{
  "num_attention_heads": 4,
  "vocab_size": 8192,
  "norm": "layernorm",
  "norm_place": "pre",
  "qk_norm": false,
  "init": "normal",
  "decay_fraction": 0.427,
  "decay_shape": "linear",
  "final_lr_fraction": 0.02,
  "dataset": "wikipedia_en"
}
Each number is 50 + 15 x the weight over its row's rms, rounded and kept within 0 to 99. Layers, rows and columns count from 0. The size before them is the row's rms in percent of the matrix's.

# layer 5 MLP down (transposed), 1280x320, rms 0.0228, rows 21-46, columns 0-63
078:42 33 61 52 70 70 48 47 37 56 47 59 22 39 53 53 49 60 58 57 56 65 52 72 69 27 76 47 53 33 55 67 44 54 54 63 44 41 45 27 59 28 49 30 35 42 55 41 75 42 39 60 50 20 36 41 52 62 48 71 69 46 46 65
070:62 55 62 49 55 49 43 31 41 49 73 53 27 20 52 52 51 52 82 43 51 57 76 60 49 45 55 35 34 51 47 59 40 56 58 46 64 30 33 24 54 30 56 51 66 35 55 77 36 64 42 72 41 26 40 75 33 67 45 47 82 62 41 53
070:54 37 70 40 30 58 60 40 57 46 63 41 37 46 63 47 37 72 73 60 39 44 47 38 76 44 78 38 44 55 46 46 63 42 50 38 60 38 72 58 52 42 43 41 59 30 50 58 55 49 37 55 44 42 38 51 46 79 56 42 62 28 43 48
120:79 49 46 38 22 48 48 40 36 49 38 49 49 60 67 45 39 68 56 43 52 47 76 53 70 80 31 54 50 48 64 50 36 26 44 52 47 46 49 25 54 32 65 82 33 71 52 79 42 36 34 71 55 70 82 52 28 63 63 52 53 71 48 63
092:61 53 73 61 48 24 62 55 65 70 50 34 37 44 29 35 56 72 50 47 55 60 74 33 65 77 72 65 87 77 37 41 47 64 58 60 54 54 81 37 45 57 44 68 89 42 38 49 27 69 40 37 36 43 47 76 40 44 76 50 66 80 44 90
072:41 23 54 59 33 53 61 54 19 53 48 41 37 67 59 41 44 49 60 62 69 52 47 44 60 43 39 56 55 13 48 61 62 64 47 45 63 51 93 56 54 43 44 59 50 52 50 51 65 44 65 43 40 66 41 49 65 52 61 30 49 37 66 71
086:32 56 29 54 46 56 55 56 33 71 55 70 59 68 38 47 59 41 39 58 51 61 49 68 28 53 59 45 66 57 57 47 32 58 46 60 33 49 60 71 47 56 67 65 61 39 54 81 51 59 45 45 42 31 61 37 53 25 66 64 66 56 48 52
074:64 52 48 34 56 52 53 59 46 29 49 47 23 71 55 41 73 62 45 54 55 45 96 44 58 39 63 40 53 46 44 39 73 41 31 51 36 64 72 48 65 46 39 67 59 44 47 34 75 70 53 49 47 46 23 61 40 61 43 54 49 38 42 16
087:54 27 61 47 54 44 48 69 72 59 60 48 54 39 15 51 75 43 44 62 44 72 58 60 65 47 49 57 47 43 58 53 68 47 36 69 16 37 47 77 48 57 52 45 63 49 20 16 49 98 64 47 39 66 81 52 51 29 52 70 67 30 43 60
065:60 68 42 51 55 36 39 67 34 43 31 45 41 52 43 30 60 62 63 49 49 43 73 54 62 68 52 83 64 55 23 56 20 21 56 45 45 40 54 58 47 27 38 30 49 31 60 59 59 50 64 51 50 54 24 47 36 63 23 30 52 44 37 31
065:50 36 18 27 61 67 49 36 78 49 42 27 48 15 19 18 49 34 32 19 39 45 77 46 65 57 75 72 45 67 43 44 58 12 53 77 29 37 62 59 40 64 42 75 51 32 49 57 67 41 58 66 43 75 48 59 48 50 43 63 69 62 80 32
124:55 48 67 50 51 61 57 56 68 43 54 59 80 57 73 42 51 44 62 45 50 62 57 52 47 35 61 51 34 45 52 80 62 52 56 45 38 50 51 31 49 25 61 56 47 55 33 32 32 19 42 43 32 62 43 78 40 38 96 51 60 48 44 64
081:59 49 57 63 42 59 59 28 31 37 30 48 53 65 23 31 55 38 70 61 58 43 49 60 30 48 67 42 57 43 44 61 54 67 43 63 39 66 83 43 32 58 34 60 36 39 27 77 37 60 56 57 71 86 60 52 63 36 42 48 38 52 51 62
114:65 46 47 45 68 66 75 51 75 27 35 51 58 50 45 40 24 23 45 50 52 43 14 51 45 49 38 34 58 74 41 68 48 39 66 43 58 58 61 41 58 41 54 68 35 56 47 76 28 37 46 42 47 85 33 42 32 38 64 51 58 14 49 45
060:54 55 26 49 43 48 52 38 69 32 29 49 61 50 37 53 36 60 56 40 66 17 45 54 44 51 66 37 48 34 30 45 62 43 43 60 54 65 62 51 57 36 52 51 30 53 56 82 65 58 67 56 67 68 58 62 56 68 40 42 60 41 63 44
192:41 54 58 59 55 60 68 60 66 35 30 55 42 69 64 58 34 54 50 52 51 59 53 52 50 63 39 70 38 59 26 25 63 67 65 57 42 64 57 57 50 27 49 46 69 57 32 45 61 61 42 52 42 36 51 56 46 60 88 55 51 72 48 58
092:54 65 46 66 46 54 31 40 57 54 37 61 48 34 66 40 64 27 56 43 56 37 58 47 38 31 61 56 78 15 37 42 49 64 42 64 30 37 67 79 76 54 61 59 62 32 40 91 55 33 48 72 19 37 59 60 47 61 70 41 41 57 47 66
058:51 53 33 55 20 71 59 38 54 31 53 63 28 65 48 49 48 75 47 39 33 46 52 43 36 41 56 57 71 16 43 28 67 31 35 47 58 62 53 63 64 65 58 58 55 37 46 90 76 60 53 58 55 46 55 54 60 60 60 52 55 45 58 57
109:43 50 44 49 42 41 49 55 42 65 57 64 50 68 40 53 59 62 50 57 62 48 25 43 30 61 32 50 50 77 62 80 34 54 48 29 77 43 36 15 46 68 21 62 37 56 33 39 45 37 41 44 53 26 56 50 59 34 57 61 39 63 42 55
075:63 38 46 52 40 39 59 43 60 52 73 50 63 55 48 41 66 50 61 48 54 60 43 27 39 51 48 58 53 49 25 25 68 42 49 30 48 34 54 54 46 27 45 62 52 46 29 48 25 37 60 34 40 54 55 37 73 43 48 66 47 63 39 61
124:52 33 45 50 72 53 38 46 48 76 51 59 42 28 32 17 61 44 29 38 47 52 39 31 60 53 39 61 81 44 31 32 63 22 33 55 29 63 53 54 47 39 40 85 51 33 50 68 76 10 72 84 28 63 54 38 28 67 35 57 73 51 72 34
075:35 43 46 47 27 44 49 72 38 57 47 70 48 76 49 44 54 50 44 48 56 34 27 48 26 56 40 53 35 66 58 77 49 76 56 31 68 45 39 46 57 59 28 54 54 59 44 36 68 50 48 47 61 51 40 39 57 29 59 69 35 57 48 61
092:53 66 51 63 49 46 40 39 46 53 48 31 56 62 60 51 70 40 40 72 54 70 61 55 51 64 96 76 73 64 34 31 42 62 43 33 33 61 51 47 40 35 63 45 51 55 70 00 64 60 68 52 20 67 44 52 36 41 53 35 64 48 52 58
091:55 64 10 43 35 53 47 29 29 48 26 61 31 49 54 44 32 44 46 51 46 56 35 60 44 28 60 23 52 48 44 06 54 46 43 20 42 07 35 45 42 15 46 25 73 34 28 45 38 29 38 53 59 48 54 54 66 64 48 45 46 68 42 32
133:49 48 60 62 53 58 80 52 34 19 45 26 33 50 50 45 47 48 39 78 63 25 28 32 64 62 55 45 44 69 42 99 62 43 63 51 56 31 61 55 52 44 65 40 82 69 56 56 59 52 35 69 37 31 41 56 81 33 55 38 46 66 44 65
059:48 22 50 44 33 54 53 40 63 42 57 59 47 49 29 43 51 41 49 43 62 31 57 31 60 47 43 49 39 30 41 40 63 28 38 50 47 48 37 52 46 63 53 46 51 50 56 76 77 53 43 82 74 61 47 41 41 72 38 37 60 24 71 48
# layer 5 MLP up, 1280x320, rms 0.0363, rows 22-46, columns 0-63
092:38 53 39 55 49 61 74 60 61 53 30 36 59 77 56 43 66 53 15 49 48 55 39 53 52 55 47 61 73 50 43 46 58 40 42 50 46 56 55 68 46 63 52 57 30 73 31 30 63 30 53 40 67 62 68 20 61 27 50 47 15 48 59 43
103:46 57 37 41 58 45 48 48 47 57 45 57 46 57 53 65 70 15 37 46 64 62 52 58 27 63 25 78 65 63 66 62 49 55 66 49 34 60 53 54 57 36 70 74 47 62 46 27 51 66 50 49 49 63 43 53 35 27 55 52 23 59 52 51
096:30 55 48 54 73 52 55 63 53 47 61 46 56 51 35 65 67 34 44 57 48 60 20 50 32 17 82 46 47 50 38 59 67 70 55 47 53 47 54 65 45 59 39 27 52 22 66 19 57 55 62 30 45 37 13 43 59 32 31 46 40 32 51 32
089:48 42 27 27 51 77 44 51 36 44 43 62 60 44 62 62 44 17 49 65 48 41 37 56 36 17 29 35 04 35 62 60 48 29 43 52 46 30 31 63 50 41 48 39 16 63 83 52 59 32 56 65 58 48 55 38 62 55 39 47 46 20 54 09
094:49 72 47 43 77 45 39 63 61 46 57 50 59 38 47 51 72 53 42 37 38 28 53 43 42 69 66 51 34 91 46 41 51 44 62 31 37 47 20 61 54 55 51 37 42 44 45 52 35 66 40 43 48 48 80 71 36 49 42 63 43 66 32 42
087:71 44 76 53 57 52 33 35 66 37 48 32 34 43 63 56 36 65 65 38 37 41 49 41 70 35 38 54 28 52 38 66 78 53 44 43 56 46 47 29 58 44 46 44 42 42 46 19 41 45 60 52 56 70 29 67 44 65 26 41 30 33 59 54
092:49 51 51 62 46 45 61 38 47 63 53 53 66 34 40 46 34 56 63 38 56 62 13 46 49 64 30 66 56 56 57 53 31 59 60 53 71 38 28 52 38 58 57 30 38 52 68 53 33 45 52 52 56 52 74 36 71 46 59 45 64 77 45 79
089:43 79 32 57 50 60 54 41 37 49 40 53 34 60 91 51 30 56 55 31 51 40 36 40 39 56 66 39 45 55 39 36 32 55 65 34 87 79 50 27 53 41 42 55 39 67 83 78 61 06 32 61 61 36 13 57 41 78 52 36 33 69 47 41
102:22 38 71 25 44 54 50 18 52 67 63 72 66 54 32 55 54 53 37 45 41 48 33 36 43 30 30 34 35 70 48 30 66 82 56 56 60 37 33 14 49 45 73 83 44 82 36 46 65 73 55 80 58 55 49 53 55 66 45 55 51 64 47 67
058:46 55 63 68 60 46 58 67 33 71 43 74 59 86 59 72 60 60 55 78 40 56 25 43 31 42 39 26 61 44 60 56 49 72 44 41 34 43 38 30 44 33 63 42 25 59 55 45 34 41 54 44 48 19 47 50 50 55 44 40 65 73 37 55
101:48 59 31 56 48 47 52 56 38 50 56 45 23 48 25 66 53 62 46 55 49 35 29 41 62 62 46 59 68 61 44 29 43 51 44 47 70 60 59 64 52 76 52 39 59 40 44 58 75 82 62 47 70 44 58 21 62 64 10 52 31 46 59 39
100:44 46 45 30 52 48 46 72 52 58 60 57 43 31 72 66 48 62 33 41 40 49 44 37 68 27 34 52 54 47 52 48 55 33 53 37 63 35 22 64 59 28 62 47 75 57 52 24 51 32 36 33 41 20 49 41 26 60 48 46 52 38 56 35
096:48 58 56 49 40 36 26 29 30 67 65 41 38 51 50 58 75 61 55 62 39 57 67 52 67 42 60 69 49 36 63 40 49 55 34 47 37 43 43 55 41 55 45 37 67 38 53 24 69 61 61 57 43 23 63 49 60 61 43 45 35 76 51 48
090:58 62 70 37 48 65 96 74 17 38 57 47 40 44 69 56 46 54 24 49 43 58 33 24 65 54 11 56 46 48 64 33 59 51 66 54 33 57 47 31 56 62 60 76 68 31 50 43 51 42 42 39 48 57 45 52 28 47 49 48 55 63 44 58
139:51 43 48 39 51 43 53 36 43 63 78 45 63 34 37 52 53 47 59 58 47 61 38 50 55 33 52 35 58 57 73 69 37 29 40 51 52 27 46 54 36 81 57 53 26 38 81 50 38 29 70 60 57 68 59 51 42 48 15 44 35 34 55 48
087:51 44 61 29 60 54 44 53 44 46 50 40 43 69 34 61 40 68 38 56 48 63 40 50 57 63 48 47 24 86 57 50 50 51 62 30 74 73 32 24 32 46 38 30 36 67 77 25 42 64 61 34 71 61 21 37 50 42 29 56 45 45 37 38
081:47 55 83 39 84 41 40 66 42 58 56 30 85 51 46 56 43 22 52 61 54 62 40 55 60 62 54 39 23 80 48 67 45 66 71 47 35 29 53 36 26 33 42 37 47 53 49 14 12 51 51 31 56 64 47 46 51 36 58 50 50 53 45 62
090:45 49 52 60 40 39 39 88 32 30 34 68 50 81 65 50 57 54 47 66 43 41 06 24 46 43 40 57 53 70 58 65 27 75 61 39 80 78 51 25 50 65 49 54 58 56 32 54 69 48 41 33 65 39 58 64 61 25 68 68 43 58 35 53
082:34 71 54 68 67 57 40 72 50 49 29 56 42 62 51 52 37 51 46 48 47 45 51 64 49 51 33 53 60 61 72 70 41 62 53 63 58 59 49 53 50 75 44 45 42 51 58 54 56 60 41 48 55 42 50 56 24 66 56 44 63 32 61 40
101:21 64 73 38 52 49 50 41 38 70 54 63 83 81 67 79 87 58 66 63 52 59 59 50 32 56 41 29 46 76 57 67 28 82 45 26 42 45 43 25 65 61 56 30 36 68 68 38 23 46 38 51 74 39 42 52 43 54 45 42 44 49 45 52
080:58 42 47 59 30 49 59 71 31 48 52 75 59 55 98 59 44 55 49 55 61 41 15 34 44 52 36 56 54 59 59 69 43 78 67 54 56 41 40 54 54 46 34 41 66 54 60 55 51 67 39 60 48 34 48 49 65 27 56 77 35 57 43 65
086:35 43 43 58 50 49 59 80 60 53 51 74 51 45 47 48 47 67 65 36 49 42 50 40 44 45 05 28 37 47 59 61 54 27 63 65 71 44 52 60 62 66 34 60 59 54 19 89 19 37 28 50 79 40 68 44 69 70 50 64 51 45 44 35
094:38 34 91 63 58 44 50 69 63 61 62 33 54 41 50 55 71 52 45 54 48 39 45 43 53 77 34 75 65 55 52 99 43 49 59 57 56 92 65 53 64 83 52 68 37 75 66 51 56 72 57 43 36 41 35 33 31 28 52 51 59 29 64 75
137:28 58 87 46 54 39 35 39 62 95 49 98 59 61 26 42 56 21 52 24 59 55 58 63 57 33 53 49 45 59 74 28 51 51 65 28 37 50 42 56 47 29 19 59 36 58 58 40 46 26 58 44 59 49 64 51 29 55 52 62 65 36 55 37
098:46 49 59 35 53 65 70 56 20 50 44 48 58 60 58 67 65 36 80 58 63 54 44 46 57 43 25 57 50 66 64 45 51 78 85 42 36 65 77 26 48 49 65 37 47 52 62 26 40 72 25 18 45 53 60 51 43 18 74 53 47 48 48 57